config = dict(
    n_layer=16,
    d_model=192,
    n_head=3,
    n_kv_head=3,
    head_dim=64,
    d_mlp=1152,
    vocab_size=32000,
    activation='tanh_gelu',
    norm='layernorm',
    norm_place='pre',
    norm_eps=1e-05,
    positions='learned',
    qk_norm=False,
    attn_scale=0.125,
    bias='all',
    tie_embeddings=True,
    parallel_block=False,
    init='normal',
    init_std_qkv=0.0188,
    init_std_o=0.00333,
    init_std_up=0.0188,
    init_std_down=0.00333,
    optimizer='adamw',
    lr=0.00258,
    lr_mult_qkv=0.7,
    beta1=0.9,
    beta2=0.95,
    lr_head=0.0112,
    grad_clip=1.0,
    warmup_steps=277,
    schedule='wsd',
    decay_fraction=0.747,
    decay_shape='sqrt',
    final_lr_fraction=0.0,
    batch_tokens=131072,
    seq_len=512,
    doc_mask=True,
    train_tokens=588400000,
    steps=4490,
    dataset='wikipedia_en',
)
Each number is 128 + 24 x the weight over its row's rms, rounded and kept within 0 to 255. Layers, rows and columns count from 0. The size above them is the row's rms in percent of the matrix's.

# layer 5 MLP down (transposed), 1152x192, rms 0.0496, rows 72-89, columns 0-191
size [  9 167  10 113 157  31 127 216   8   8   8   6 155 154   9   7   6   7]
[[ 98 165 154 133  97 150 100 166  99 134 145  91 143 107 115 170 135 156 121 151 142 145  96 127  71 150 114 106 145 132 164  80 153 161 111 150 121 132 175 127 148 161 111  94 156 136 138 178 124 121 127 133 165 164 112 165 108 120 189 149 150 137 147 140 146 161 120 150 117 131 152 135 184 111 153 108 138 128 137 123 135 154 101 107 117 127 121 156 125 119 151 130 147 132 164 121 102 103  78 135 142 119 158 129 115 126 164 123 104 141 150 171 168 138 122 137 130 116 172 172 148 139 134 112 153  99 131 151  99 166 127 132 130 122 129 138 161 118 130  95 132 149 116 104 158 108 135 156 180 148 139 121 157 141 131 119 134 111 158 157 141 129 161 130 137 130 166 143 161 162 150 172 141 124 116 103 123 154 159 158 190 154 112 163 145 138 126 153 132 159 137 171]
 [ 93  99 131 127 154 128 138 155 122 110 103  77  80 135 126 117 113 155 113  96 139  92 153 134 110 119 100 128 127 139 112 121 108 140 138 135  97 127 135 171 115  94 132 108 118 152  92 162 165 138 154 112 135 109 175 138 131 141 137 146 159 182 133 135 105 133 108 145 123 122 129 144 123 167  74 163  89 148 126 130 161 141  99 100 109 165 106 160 104 133 152 109 138 142  96 115 147 119 141 149 148 167 130 129 112 173 160 143 124  97 152 139 155 135 125 117 130 152 143 137 106 144 128  91  77 110 116 138  98 179  79 166 124 118  96  97  83 159 128 120 128 134 100  89 124  91 128 127 108 150  94 126 147 102 122 102 159 146 103 130 146 140 123 174 130 154 159 121  80 165 185 132 122 164 129 100 176 150 117 111 150 138 141 114 110 161 100  99 137 119 146 145]
 [124 121 110 178  95 152 131 144  92 197 118 119 111  58 110 123 124 136 148 130  93  98  82 104 130  96 118 110 147 127 169  95 121 142 150 114 126 141 105 163 110 108 111 149 120  95 142 133  85 134 123 118 112 150 140 126 112 145 158 147 126 124 185 129 123 154 101 136 146 112 128 132 158 115 123  77  90 134 103 143 148 151 104 127 145 141 161 129 157  96 125 143 152 125 133 122 192  86  91 148 151 129 172 148 157 145 101 113 113 135 145 136 173 148 103 172 115 125 146 125 143 155 123 126 199 121 142  89 112 141 130 137 115 150 116 132 141 143 141 139 123 134 134 123 146 115 151 159 156 160  95 123 118 154  82 168 119 122 115 136 149 161 138 148 151 132 121 138 161 146 125 162 147 136 109 137  84 144 142 161 117  96  82 155 100  98 121 107 155 152 116 158]
 [111 198 165 139 186 171 152 144 120 135 165  83 109 109 118  59 106 126 117 159 109 113 139 116  89 126 178 111 150 140 139 100  70 139  99  77 166 105 155 147 146 123 124  96 119 120 146 102 129 122 129 138 127 186 150 118 165 181 142 135 149 118 137 124 137 132 142 120 163 127 103 136 129 120  84 116 141 127 117 123 151  97  95 158 112 119 132 122 142  92 143 121 120  85 134 127 107 159 104  97 137 127 150 117  94  89 143 135  98 152  91  93 133 165 108 145 102 110 139 125 141 124 139 102  89  94 119 144 146 117 124 121 116 130 117 148 129 147 115 142 119 109 121 120 148 108 132 115 120 134 115 133 145 163 140 169  86 160 104 153 168 162 124  96 134 115 161 125 154 144 144 127 178 117 115 115 137 154  97 105 173 150 129 113 126 121 145 106  84 101 128 132]
 [105 152  89 133 152  86 119 126 143 137 141 145 139 146 155 110 125 160  83 136 121 101 116 126 171 156 151 151  75 123 125 121 111 143  81 135 107 131 166 109 101 108 158 140  87  91 180 153 154 116 110  97 139 109 130 116  95 134 108 143 129 149 153 152 128 126 119 100 101 141 136 118 124 106 199 143 150 118 132 115 104 119  97 149 145  89 139 169 155 160  85 102 150 147 117  96 102 186  88 111 143 142 102 128 150 150 123 172  96 108 125 129  92 153 147 127 123  89 137 122 144 130 120 153  91 111 145 131 144 191 118 126 177 129 123 158 114 101 164 122 123 152  99 117 103 142 130 156 161 105 117 109 146 126 128 121 142 123 144 139  88  88 124  96  96 121 129 146 126 119 153 157 130 151 114 122 155  88 121  91 168 105 154 118 138 106 107 148 136  93 124 153]
 [138 172 114 148 128 134 101 175 114 166 122  60 130 102 138 127  92 124 122 117 129 107 145 174 154 127  95 112 146 104 135 113 135 122 126  83 137 123 121 137 137 140 109  89 128 137 171 114 135 128 134 133 116 165 132 182 109 127 173 122 119 118 144 130  98 160 105 134 115 140 135 140 169 146  85  62 120 134 144  93 142 115 125 161 120  82  83 142 144 121 116 129 111 124 136 121 166 116 118  97 116 131 125 123  76 111 146 129 141 145 116 112 151 102 130 184  83 136 134  95 153  81 108 140 168  73 160 159 150 125 129 144 132 126 119 154 131 114 104 154 138 108 144 122 147 158 136 167 147 155  92  90 119 175 135 103 136 112  82 128 134 121 148 101 119 135 152  78 146 164 151 142 121 104  82 121  97 139 128 141 159 121 140  94 104 108 134 148 153 143 161 120]
 [119 132 122 128 145 139 149 118 197  74 112 131 139 120 175 118 100 121 115 139 129 102 113 112 148 117 144 104 125 156  72 130 145 146 155 147 112 158  97 121 147 113 142 129 127 110 126 138 154 142 115 131 150 110 147 106 123 139 131 165 120 140 164 104 111 124 137 131 120 127  57 104  91 148 148 139 135 145 107 118 122 148 142 109 135 175 122 133 129 157 152 132 113 129 124 133 136 140  59 158 179 172 118 122 139 155 112 123 133 126  85 115 137 134 139 111 114  82 130 115 134  86 102 129 132 131  83 155 138 138  75 120 145 141 142 148 102  85 161 107 142 138 136 139 160 104 146 174 124 108 131 152  77 121 162 113 130 146  53 160 103 125 149 125 186  94 104 116 116 142 134 129 164 156  87  94 140 110 104 122 169 109 112 131 139 149 122 153 153 153 111 165]
 [136 116  81  92 134 103 127 109 129 108 111 146 102 115 108 101 137 170  84 123 133  95 116 129 132 151  97 136 135 150 152 142 150 144  96 103 149 122 161 115  77  95 169 128 118 155 124 113 153 166 107 127 126  94 149  99 136 149 149  84 137 134 145 142 123 146 124 114 115 131 136 172 109 113 155 161 145 151 110 159 147 104 123 150 128 131 111 106  85 114  92 146 130 149 161 151 101 128 158 139 149 170 105 124 142 104 161 138 138 110 157 146  87 160 109 142 100 127 143 119 150 135 128 131  96 109 151 106 141 133 122 106 171 103  95 144 102 161 163 147 165 108 140 126  98  94 125  97 150 151  92  95 105 139 127 101 146 116 158 112  99 114 155 157 129 126 160  87 100 122 101 154 127 200 143 171 140 154 112 134 134  80 168 109  84 145  77 140 147 140 152 144]
 [127 145 147 152 133 140 126 138 124 154 165 151 159  46 131  73 172 140 167 114 128  77 140 144 191 127 105 174 170 145 136 158 165 140 159 121 137 172 138 150 122  83 147 124 113 150 143 103 124 174 125 173 119 118 119 115 139 114 140 122 128 106 153 161 127 120 126 101 142 166 110 157 116 111 167 111 120 188  91 171 138 145 142 130 107 105 120 136 131 166 127 135 108 106 155  96  96 183 165 144 134 129 143 142 109  90 110 121 189 102 119 119 131 123 114 135 107 137 128  96 170 138 133 130 153  83 154 125 127 125 109 138 123 139 117 119 113 152  94 167 161 130 171 132 131 129 105 128 102 125 140 118 145 105 127 131 128 122  95 102 108 140 119 122 145 133 136 115 115 152 139 148 131 150  76 156 173 126 128 147 136 113 121 122  98  98 157 118 128  97 120 150]
 [147  99 138  87 174 131  83 117 110 122  76 130 146 165 132 104 128 124 152 134 116 140 123 113 145 150  73 135 141 178 143  79 134 139 117 108 104  88 118  98 115 120  57  66 146 115  91 123 117 109 122 157 119 133 115 145 136 126 134 132 171 107 146 108  92 130 136 117 108 132 114 145 167 164 132  91 124 123 128 148 126 139 133 113 133 106  97 115 115 134 132  80 122 136 144 147 144  81 124 110 140 164 154 146  79 123 137 132  94 167 125  84 164 133 156 156  96 106 127 131 114 189  97 149 146 123 107  85 124  93 108 136 131  93 150 116 120 103  84 134 149 132 158  83 131 125 134 153 106 155  99 107 139 122 119 117 117 122 107 158 150 135 125 153 117 138 124 124 113 136 120 118 148 133 174 138 157  88 111  94 174 163 141 119  95 148 100 116 107 124 142 161]
 [ 82 154 154 153  91 123 108 176 112 171 149  99 133 107 133  90 114 159 108 159 138  87 114 141 111 101 152 131 157 123 177 141 141 119 111 132 149 106 133 125 146 166 109 105 148 139 141 191  99  91 157 130 119 147 132 154 107 178 145 146 128 111 165 130 115 152 128 178 126 123 163 122 171 110 128  98  68 127 141 136 178 156 105 123 104 127 141 165 101 107 150 159 130 105 145 152 126  87  68 133 147 109 134 105 132 116 134 120 101  97 182 151 123 160 117 153 116  80 172 133 139 144 115  97 146 114 165 134  91 133 103 125 126 123 130 131 140 134 113 140 132 160 147 148 151 135 160 134 154 175 111 121 149 132 112 115 141 118 155 122 125 117 159 152 109 157 136 131 130 153 128 134 119 135  99 114 127 152 166 141 154 183 135 143 140 137  87 145 149 161 108 125]
 [109 135 135  98 137 149 170 141 100 130 140  96 148 106 149 157 161 116 132 117 111 132  86 107 134 136 112 130 131 174 171 136 138 153 129 127 124 157 154 158 126  87 126  88 100 149 150 159 131 158 112 135 121 131 149 172 139 175 142 139 176 161 172  90 122 128 126 137  84 133 110 158 133  96 147 117 125 160 110 162  87 123 138 149 147 115  77  95 125 168 128 179 156 129 104 123 176 108 107 141 135 144 159 138 123 123 116 165 113 144 156 107 146 127 131 155  93 130 120 103 121 148 120  95 145 133 155 122 128 162  99 149 109 148 118 131 105 115 123 131 120 131 132  90 109 142 177 134 164 131 156 146 148 146  78 127 137 133  94 150 131 137 110 156 161  90 157 133 119 154 184 122 153 158 146 159 148 130 147 123 150 147 126 117 103 131 189 148 103 192 137 153]
 [130 145 121 118 187 130 123 130 135 129 111  64 132 147 128 134 142 125 135  84 188 146 139 124 127  89 143 144  54 148 101  63 126  72 120 126 130 119 162 117 103 143 135 119 137 108 135 130 135 128 135 125 156 133 132 121 145 104 130 110 165 133 112 135 114 142  99 159  93  96  97 139 170  92 114 147 111 127 108 142 122 130 141 136 122 114  90 174 117  98 132 108 114 132 122 119 136 104 100 137 154 110 102 122 142 156 120 157 134 112 148 145 144 130 141 118 172 172 158 177 119 147 134 100  84 122 142 165  94 155 130 176 138 118 116 136  93 142 132  80 123 134 181 132 147 117 125 105  99  98 139 126 115 107 112 114 134 145 131 146 162  98 150 166 143 175 129 138  82 105 110 152 168 167 124 143 127 129 138 117 117 135 110 181 135 153 162 136  80 113  99 151]
 [122 136  99 172 122 162 116 131 115 104  91  98 143 127 126 137 143  96 128 144 114 117 131 132 172 121 162 139 113 132 148 106  87  98 154  92 114  99 149 143 136  87 130 123 120 154 100 197  87  98 114 113 143 114 129 169 119 119 127 160 175 119 150  92 112 128 117 115 100 123 144 177  75 113 132  94 116 103 155  89 115  95  81 143 129 147 152 112 138  98 127 144 144 121 163 123 137 108 153 124 146  84 126 110 132 140  98 172 142 131 118 120 127 157  84  81 127 130 137 144  97 118 104  91 139 122 167 143 140 157 129 130 106 141 160 140 131 115 132 142  91 127 125 140 158 129 114 142 172 161 119 155 147 103 128 153 123 161 150 158 125 185 142 137 121 154 134  78 133 146 124 122 130 130 118  89 113 156 150  91 139 120 117 123 154  58 168 151 139 170 118 113]
 [132 163 120 148 123 137 129 113 151 168 174 108 164 119 160 114 119  98 115  95 112  83 155 126 160 104 202 139 127 152 147 127  97  87 142 130 150 174 130 134 135  79 174 166  79 115 151 145 112  97 132 120 122 127 158 123 126 152 127 110  95 133 103 127 145 154 153 166 134 140 117 149 109 104  94 153  90 119 109 159 141 127 126 154 167 114 136 170 116 116 101 162 110 137 138 119 177 138 150 130 122 109 147 123 138 150  85 119 170 114 150 146 100 131 105 130 113 109 115  83 120 108 140 136 153 143 186 141 137 125 122 131 150 164 148 125  59 151 124 180 146 132 136 167 130 145 171 119 146 150 135 154 127 134 130 139 132 124 117  93 109 107 123 125 122 120 131  69 145 157 160 137 132 152 105 148 121 123 120 140 119 127 154 139 101  80 169 134 147 144 101 108]
 [116 127 108 126  98  97 138 135 132 165 123 167 143 124 129 121 107 115 126 103  95  86 136 104 153  81 128 103  67  97 102 114 137  94 124 134  61 113 136 128 135 126 124  97 139  99 122 153 120 119 145 113 119 130 142 127 102 155 150 119  99  96 161 100 158 173 123 113 136 106 137 107 122 138 123 142 135 148 112 125 131 122 114 100 106  96 144 162 151  75 111 123 111 144 133 168 164 104 179 114 147 118 129  79 145 135 135 116 135 125 150 127 144 139 118 149 145 106 145 128 129 133 155 117 140 140 147 111 113 126 147 138 137 107  94 135 115 148 142 129 116 156 154 126 169 140 142 117 142 105  84 121  72  93  80 107 116 100 140  89  91 101  99 117 138  96 114  97 144 102  79 161 121 126  79 128 129 185 126 110  58 107 145 136  83 158 144  79 122 130  90 108]
 [107 147 115 152 109 177 110 141 102 132 109 116 128 109 137 105 149 155 116 115 170  92 104 121 141 132 108 136 166 157 141 116 164 126 111 122 116 153 121 130 114  88 142  70 138 158 109 127 119 166 141 160 129 147  72 100 135 119 121 165 139 123 160 139 137  84 147 135 106 148 153 160 142 142 141 146 118 135  84 120 121 102  81 103 143 139 118 129 154 177 151 149 157 100 113 120 122 140 118 149 150 114 147 154 113 104 139 155 188 120 125 134 156 146 153 139  88 113  75 140 144 165 129  94 132  79 129 143 115 132 123 139 106 129 143  97 156 123 111 160 169 120 144 117  91 157 101  88 181 114 109 120 138 121 141 148 133 144 101 115  88 149 108 168 126 162 133 143 153 161 150 116 126 124 132 105 149  84  86 152 176 162 104 138  69 121 130 126 140  99 149 120]
 [ 91 164 153 103 137 153 166 118 137 118 108 119 140 147 144 137 164 102 108  92 159 122 113 122 142  92 117 113  86 166 132  91 140 103  89 138 114 128 118 160 123 129 133 107 105 163 143 113 155 130 133 116 124 124 127 128 185 140 131 133 113 133 188 123 130 141 187 185  58 136 124 123 108  89 118 162 135 149 107 122  92 107 138 126 165 119 129 142 130 136 126 181 108  93  75 128 165 135 122 155 111 153  86 115 148 114 111 144 160 130 134 105 133 146 130 132 140 139  77 114 131 152  86 126 122 118 125 139 155 149 119 132 101 138 172 149 125 131 126 116 112 115 138 148 112 161 169 113 186  76  96 140 133 134 104 148 128 164 117 102 144 138 147 159 135 100 113 121  97 159 138 102 144 138 119 130 103 124 147  81 139 155 141 123 123  79 164 148 116 143 175 113]]
# layer 5 MLP up, 1152x192, rms 0.0726, rows 73-90, columns 0-191
size [165  24 129 143  42 124 165  18  18  22  17 114 123  21  17  16  17  16]
[[172 146 114 134 150 116 187 119 163 171 147 107  82 125 151 118 169 162 129 121 111 163 151 123 132 134 137 111 155 130 129 139  95 120 134 144 158 128 153 142  92 112 122 108 138 116 128 157 125 159  90 185 131  82 114 126 128  79 150 116 144 113 127 142 166 114 103 126 108 119 144 167  77 152 120 114 113 128 134 127 105 120 114 131 153 150 153 163 146 162 123 111 116 136 166  79  90 143 103 153 132 145 129 133 122 132 123 107 119 139  99 162  84 111 143 141 130 136 178 116 136 144 137 117  90 127  86 134 152 116 150  64 123 135 126 148 109 107 130 146 125  96 198 165 169  95 139 136 128 131  85  91 113 115 147 118 123 118 164 139 131  94 146 145 105 105 164 135  93 176 130 117 142 133 107  82 146 118  94 115 131 114  91 106 135  95 146 151 148 108 149 141]
 [118  93 166 102 101 141  99  86 158  85 125 127 141 156 160 112 150 141 135 120 152 141 145 155 151 136 148 159 138  97  86 150 112 128 125 152 115 168 137 123 123 101 121 132 127 113 150 128 125 146 113 114 134 142 165 112  92 124 113 111 146 135 169 173  88 117 144  93 127 119  88 136 118 136 147 141 149 148 123 128 167 104 144 129 122 139 173 145 136 166 129 109 136 200 166 127  75 106 140 148  93 133 113 101 111 159 130 110 129 103 118 119 157 132 109 121 119 157 142 121 128 134 156 122  75 150 101  91 128 131 161 145 152  85 110 140 133 153 161 185 164  87 140 174 137 123  93 110 114 122 118 141 136 142 136 137 113 119 113 106  83 139 122 150 108 196  82 122 131 104 172  97 136 101 116 131 141 137 131  93 130 162 155 146 122 146 131 101  81 142 116  95]
 [128  74 145 127 166  93 142 125 165 131 156 132 151 127 144 106 119 162 106 126 153 100 143 131 148 130 117 155 152 107  98 170 162 110 137 135 118 153 166 121 151 146 123 126 130 170 136 134 141 146 115 110 117 115 133 138 124 151 112 120 139 143 108 133 127 114 139 104 123 105 101  94  90 180 144 147 117 118 140 151 120  98 116 133  93 142  71 167 125 138 113 107 144 156 130 157 111 192 160 114 127 144  98 146 163 118 145 118 126  95  99 128 110 153 133 109 108 109 142 136 171 130 141 110 122  71 195 117 129 157 133 122 137 112 120 137  95 110 102  93 167 136 137 125 112 175 133 113 115 144 108 117  59 146 111 136 172 172 133 114 123  84 140 127 131 109  58 108 140 107 110 144 151  95 124  96 194  95 138 115  98  98 135 110 126 121 151 118 125 138 144 147]
 [185 135 123 115 176 129 129 108 142 149 129 115 105 101 124 109 120 148 132 142 120 175 110 117 109 148 140 124 150 119 162 108 132 160 186 182 121 117 100 145 136 111 115 112 136 116 134 118 115 121 172 169 126 126 143 117 139 145 117  90 103 155 122 117 159 144 116  93 125 114 162 166 137 108 130 141 139 141 103 171 150 139 124 124 157 174 156 161  92 135 132 103 108 164 136 133 133 141 107 117 120 148 136 185 112 139 104 111 116 106 135 105 139  49 151 141 148 141 119 138  87 156 101 129  96 139  89 147 126  94 147 100 132 139 137 139 104 138 143 128 118  93 152  96 108  99 129  62 108  97  99  92  85 173 152 113 149 143 146 153 160 122 123 150 137 145  95 168 130 133 120 129 133 129 127  88 119 125 108 184 105 167 166 129 109 120 161 107  98 135 153 143]
 [145 116 149  87 137  67 124  89 157 126  92 146 119 121 142 130 133 153 129 112 157 117  94 107 117 154 137 119 141 133 125 127 134 125 147 146  90 127 158 117 135  87 112 164 114  80 118 106 109 118 119 125 137  67 117 111 134 122 119 107 112 161 173 124 166 136 204 116 165 117 109 144 115 140 142 156 168 113 101 184 118 125 111 105 134 122 142 148 122 164 148 128 108 152 129  98  88 156 108 109  97 133 108 128 180 139 111 105 121  80 170 154 141 134 111  97 138 149 102 197 127 145 162 124 126 155 104 111  96 106 135 110 106 114 132 130  97 131 149 104 154 113 135 165 126 151 126 114 144 127 149 161 139 119 131 163 122 143 152 142 133 120 100 200 130 128 135 140 142 113  84 133 121 157 137  86 132 127 132 116 133 117 131 177 110 153 175 140  86 133 107 127]
 [138 132 179 146 166 134  99 160 133 141 118 133 140 138  85 107 136 133 100 141 126 163 118 117 136  99 124 106 118 123 124 145 147 130  94 139 144 107 134 164 116 132 175 119 179 104 127 143  89 117 127 129 115 124 128 124 127 131  96 123 142 113  95 137 164 142 115 126 115 104 141 140 125 103 149 182 153 133 139 148 130 126 162 134 181 154  98 147 143 128  93 134 121 172 108 126 143 133 141 112 128 104 134 154 190 159 113 144 136 107 128 149 114 107 154 149 112 149 110 175 117 145 105 107  96 131 114  89  64 141 161 119 138  86 121  58 131 128 168 112 167 104 136 135 123 129 110 116 123 121 127  76 122 148 103 116 181 130 144 158 158 116 136 173 112 103 137 123 129  82 177 124 145  73 139  96 152 145 117 148  91 128 141 161 122 128 131 141  80  95 167  96]
 [108 131 133 125 106 102 105 130 166 146 115 127 117 131 135 142 101 138 115 150 153 131 102 112 164 128 132 174 145 116 122 146 115 142 179 135 103 136  97  84 137 136 130 106 138 129 171 110 119 140 110 192 122 127 160 110 127 125 124 103 117 112 152 101 137 122 136  78 128 145 126 139 121 148 146 107 123 170  68 152 134 173 160 164 161 159 114  80 152 120 137 144 162 158 132 103 102 148 140  93 161  97 172 164 179 123 102 121 140 100 155 129 140 113 154 125 117 133  71 158 111 159 143  91 108  90 115 121  97 103 128  81 127 133 135  99 157 134 134  88 140 132 122 193 148 150 131 145 147 138 140 126 109 109 120 168 102 133 111 140 166  82 173 104 118 118 138 145 115 113 175 103 102 120 133  92 119 124 113 161 128  78 117  93 137 117 131 137 126 136 113 152]
 [139  85 136  86 120 171  81 105 178  90 104 141 129 130 174 141  98 140 142 129 149  90 156 133 120 139 135 115 130 114 145 102 123 131 116 163 142  98 132 110 156 115 106 111 142 119  84 158  87 109 126  90  71 154 105 141 111 103 124 119 141 115 142 137 120 135 169 121 113 140 132  93 133 123 121 143 152 108  76 158 110  89 142 134  97  98 164 146 102 169 112  71  79 147 138 146  94 121 103 157 110 116 153 160 153 153 162 137 121 128 157 141 147 110 119 115  97 111 115 128 114 181 156 136 111 158 126 150 106 105 100  94 157 109 152 143 111 149 141 117  94 108 141 171 125 128 145 118 134  67 131 148 142 137 128 127  92 117 152 132 111 132 141 140  73 148 125 110 129 138 128 142 112 104 109  94 106 119  97  90 142 132 118 172  91 166 137 117 131 139 103 109]
 [129 148  91 123 119 128 151  85 150 147 114 139 139 104 113 152 163 121 146 105 146 144 113 150 132 122 115  67 102  93 138  46 128 147 142 122 100 142 124 167 133 119 116 146 127 131 106 140 143 151  86  82  73 146 161 152 120 121 136 162 149 100 144 153 137 125 161 130 125 151 142 114 143 127 116 137 199 160 149 124 131 136  96 138 149 153 111 106 112 147 103 189  95 116 133 118 126 139 137 141 129 117 143 155 128 127 127 126 116 170 111 129 159 168  83 138  91  94 115 121 146 131  97  98  96 155 116 171 152 141 129 125 147 131 143 121 117 134 143 106 165 117 163 159 155 160 105  45  93 138 146  97 132 145 115 141 120 135 113 158  97  87 120 108 102 140 150 144 110 119 146 124 147  97 146 101  80 142 158 142 149 105 140 116 151 128 145 137 155 117 104 109]
 [125 153 114 125 123  85 124 100 117 128 143 128 107 120 131  67 154 118 164 119 133 132 156 119 167 165 183 114 158 123  98 138 141  91 121 164 116 140 129 154 135 146  94 146 113 114 137 102 114 126 124 124 154  71 148  90  89 104 122  79  99 144 148  72 103 147 136  98 147 129  68 120 121 116 134 151  77  91 153 154 137 159 142 120  97 123 146 151 152 148 127 138 106  83 141 126 107 148 141  83 123 119  80 102 137  94 124 161  99 100 127 159 119 117 126  92 132 176 102 128 147 162 113 109 112 132 138  75  75 124 170 144 128 122 160 147 137 139 153 142 153 140 138 118 152 139 101 122 117 150 125 167 122 122 106  95 144 116 171 108 105 126 114 143 137 164 149  99 151 127 116  90 117 156 154 119 108 125  79 111 120 119 111 132 125 146 132  97 118 156 114 149]
 [ 86  84 147  69 128 136 116 121 152 143 147 152 135 103 141 120 117  90 140  65 119 144  89 145 129 125 103 119 137 132 125 138 148  94 132 104 116 136 124 123 131 116  84 142 131 127 148 146 142 105  91  76  38 140 136 155 153 101 119 120 125  99 155 147 148 134 131 124 112 115  92  89 127 129 129 121 129 145 128 132 101 139 114 111 164 113 115 110  97 177  74 115  99 120  93 116 112  87 137  86  99 107 138 128 103 134  98 140 148 135 151 111 108 123  92  82 156 170 140 124 142  78 114  97  82 132 120 113 110 140 130 144 125 133 121 145 144 136  99 102 127 129 137 150 147 115 103  72 104  91 111 126 113 142 170 136 149 153 121 112  95  81 126 112 110 158 167 156 109 145 145 106 106 101 119  82 108 148 107  88 140 150 143 126 125 112 141 124 102 107 103 117]
 [175 127 145 142 145 139 142  86 117 174 144 133 104 133 122 104 113 169 127 158 114 148 115 116 122 148 126 143 185  77 165 116 126 157 116 137 137 136  83 167 119 129 112  91 107 116 133 147 136 117 132 147 129 105 132 116 103 174  76 146 108 136 115 102 131 137 126 113 124 100 135 147 126 134 136 130 138 159 122 169 161 111  94 148 172 125 140 121 106 176 124 130 137 123 123 145 133 135 130 153 159 157 153 149 114 140 149 157 178 162 141 119 105  80 111  99 122 132 112 105  92 111 119 127 119 150  59 129 132 121 112 122 119 100 106 110 141 146 140 160 122  82 130 103 139 130 121 126 118 119 135 109  72 134 143 166 143 172 172 200 146 112  90 136 119  98  91 125 143 154 175 122 144 132 132 124 111 133  83 146 103 131 167 112 125 113 118 116  95  93 181  97]
 [102 150  87 130 102 145 126 138 147 125 143  65 162 129 130 139 101 130 173 146 125 132 117 124  80 104  94 155 147 117 117 140 202 207 110 168 118 150 163 133 113 183 130 126 133 135 146 106 164 164 156 102 122 114 109 121 162 121 130 149 101 128 114 134 169 106 128 135 147 121 102 119 156 143 141 154 157 139 141 150 133 162 152 111 125 157 107 109 125 119 139 123 122 117 162 146 115 132 104  80 114 149 129 134 132 115 160  68 122 104 157 137 133 131 154 122 130 129 144 118 156 118 156 137 169 150 163 104 128  84 121 124 141 123 100 124 127 133 120 128 183 139 165 129 123 125 121  93  85 111 148  83 131 155 134 123 106  94 134 139  97 104 154 106 154 111 114 126  96 111 160 143 124 125 152 150 141 108 115 104 110  63 120 187 100 150 105 134 107 136 142 149]
 [148  94 110 131 131 156  93 104 110  92 130 156  98 142 147 112 105  94 141 114 100 144 121 129 145 145 143 125 157 144 117 202 152 103 113 149 111 116 124 101 147 143  94  97 133 102  99  93 111 134  93  94 164 116 132 118 100 121 114 100 100 125 121  99 145 113 143 108 132 119  94 125 131 120 124 119  43  99  84 104 172 104 116 102 110 142 176 155 134 131 125  83 101 123 154 141  92 155  97 109  72 137 151 120 153 142  70 139 124 117 142 133 147 113 147 110 136 130 125 143 172 104 125 126 130 134 117 118 119  72 137 140 128  92 128 148 136 160 126 175 147 125 131 177 134  91  91 127 142 150 110 154 132 118 121 115 118 111 121 144 108 171 182 148 142 173 135 133 166 148 132 145 142 124 112 141 157 135 119  90 154 138 120 160 118 144 118  98 120  98 114 161]
 [160 143 106 137 118  96 124 119 139 155 120 120 134 133 110  67 170 105 127 175 144 107 137 161 121 135 133 113 145  92 151 113 117 144  92 146 148  91 120 180 133 148 123 152 109 104 130 141 134 123 149 156  86  94 139 105 146 112 164 111  98 118  97 123  94 127 132 110 142 141 131  91 126 105 146 123 155 170 159 126 146 121 139 126 108 111 105 156 107 111 128 131 133 118 111 129  41 126  90  92 152 100 111 149 137 151  84 105 141 116 111 125 142 143 167 151 127 163 161 131 110 134 117 160 106 141 120 175 141 124 130 115 135 108  99 113 133 116 147 125 183 113 160 141 141 136 124 146 190 174 129 181 139 152 127 128 122 125 110 131 134 131 174 125 113 117 168 142 130 124  95 144 198 127 109 119 135 117 182 139  92 143 142 121 123 103  97  81 100 151 102 137]
 [ 96 100 138  97 131 193 132  97 173 166 133 174 123 150 156  84 115 134 152  97 139 142 176 141 146 137 103 143 100 149 126  90 108 100 138 124 168 138 144 113 112 106 146 146 159 129 139 125  75 124 132 113  96 145 137 113 123 109 117 117 117  94 154 171 126 127 119 121 121 150  92 120 108 154 109 174 139 125 107  82 183 118 104  94 161 121 139 127 121 173 118 126 105 147 153 127 110  88 136 177 140 122 144 122 153 139 148 122 113 137 190 132 137 126 151  86 129 105 127 154 138 146 135 130  97 142 136 170 117 119 162 144 121 114 126 129 115 170 114 135 140 108 116 135 136 129 124  95 103  85 162 119  73 140 145 109 145  83 109 104  84  92 100 153 122 147  86 131  98 144 142 116 121  95 126 126 123 110  70 104 147 121 140 151 110 136 148 111 129 142  88 150]
 [109 121 117 134 109 155 120  61 140 140 134 178  97 109 136 122 127  69 126 111 165 108 110 125 152 150  76 154 108 171 122 186 147 116  85  80 155 102 112 103 134 132  97 126 182 129 178  91 152 153 114 110 110 163 135 137 151 126 171 100 110  99 116 133 175 142 163 149 112  97 109 117 107 127 131 143  92 129 100  94 156 124  89  86 128 129 131 105 108 146  83  85  94 123 126 159 133  94 142  69 102 147 136 149 149 138 129  96 120 120 160 137  90 117 158  86 141 157 136 167 137 122 123 126 124 121 119 166 129 154 150 119 101 144 120 109 119 158 125 127 112 147 121 112 147 102 140 150 123 106 122 144 105 154 121 118 150  92 148 140  87 130 139 141 122 113 144 140 126 170 111 153 151  81 131 113 112 116 130 124 125 131 145 115 113 125 114 118 114  93 121 154]
 [131  96 135 170 126 125 145 153 105 138 134 103 111 137 138  99 120  97 118 134 112 115 134 147 114 141 146 143 124  99 161 144  96 119 134 103 129 114 130 132  86 109 142 154 116 131 189 139 129 123 137 156  17 127 109 119 131 127  84  75 128 139  88 122 117 117  92 127 116 167 151 105  97 116 162 122 139  97 136 114  75 104 134  96 131  95  85 113 119 115  95 155 125 134  82 129  72 137  96 126 150 125 123 147 137 137 120 100 178 119 155 139 135 119 102 147 131 152 128 126 137  82 120 105 102 101 129 143 103 144 110 152 122 163  72  81 144 138 142 131 164 132 132 113 141 148 133 116 101 109 113 141 166 144 116 148 100 157 114 128 153  97 108 136 174 116 156 166 140 118 138 142 137 133  97 120 148 135 116 107  77 108 142 148 169  84 106 127  98 137 125 124]]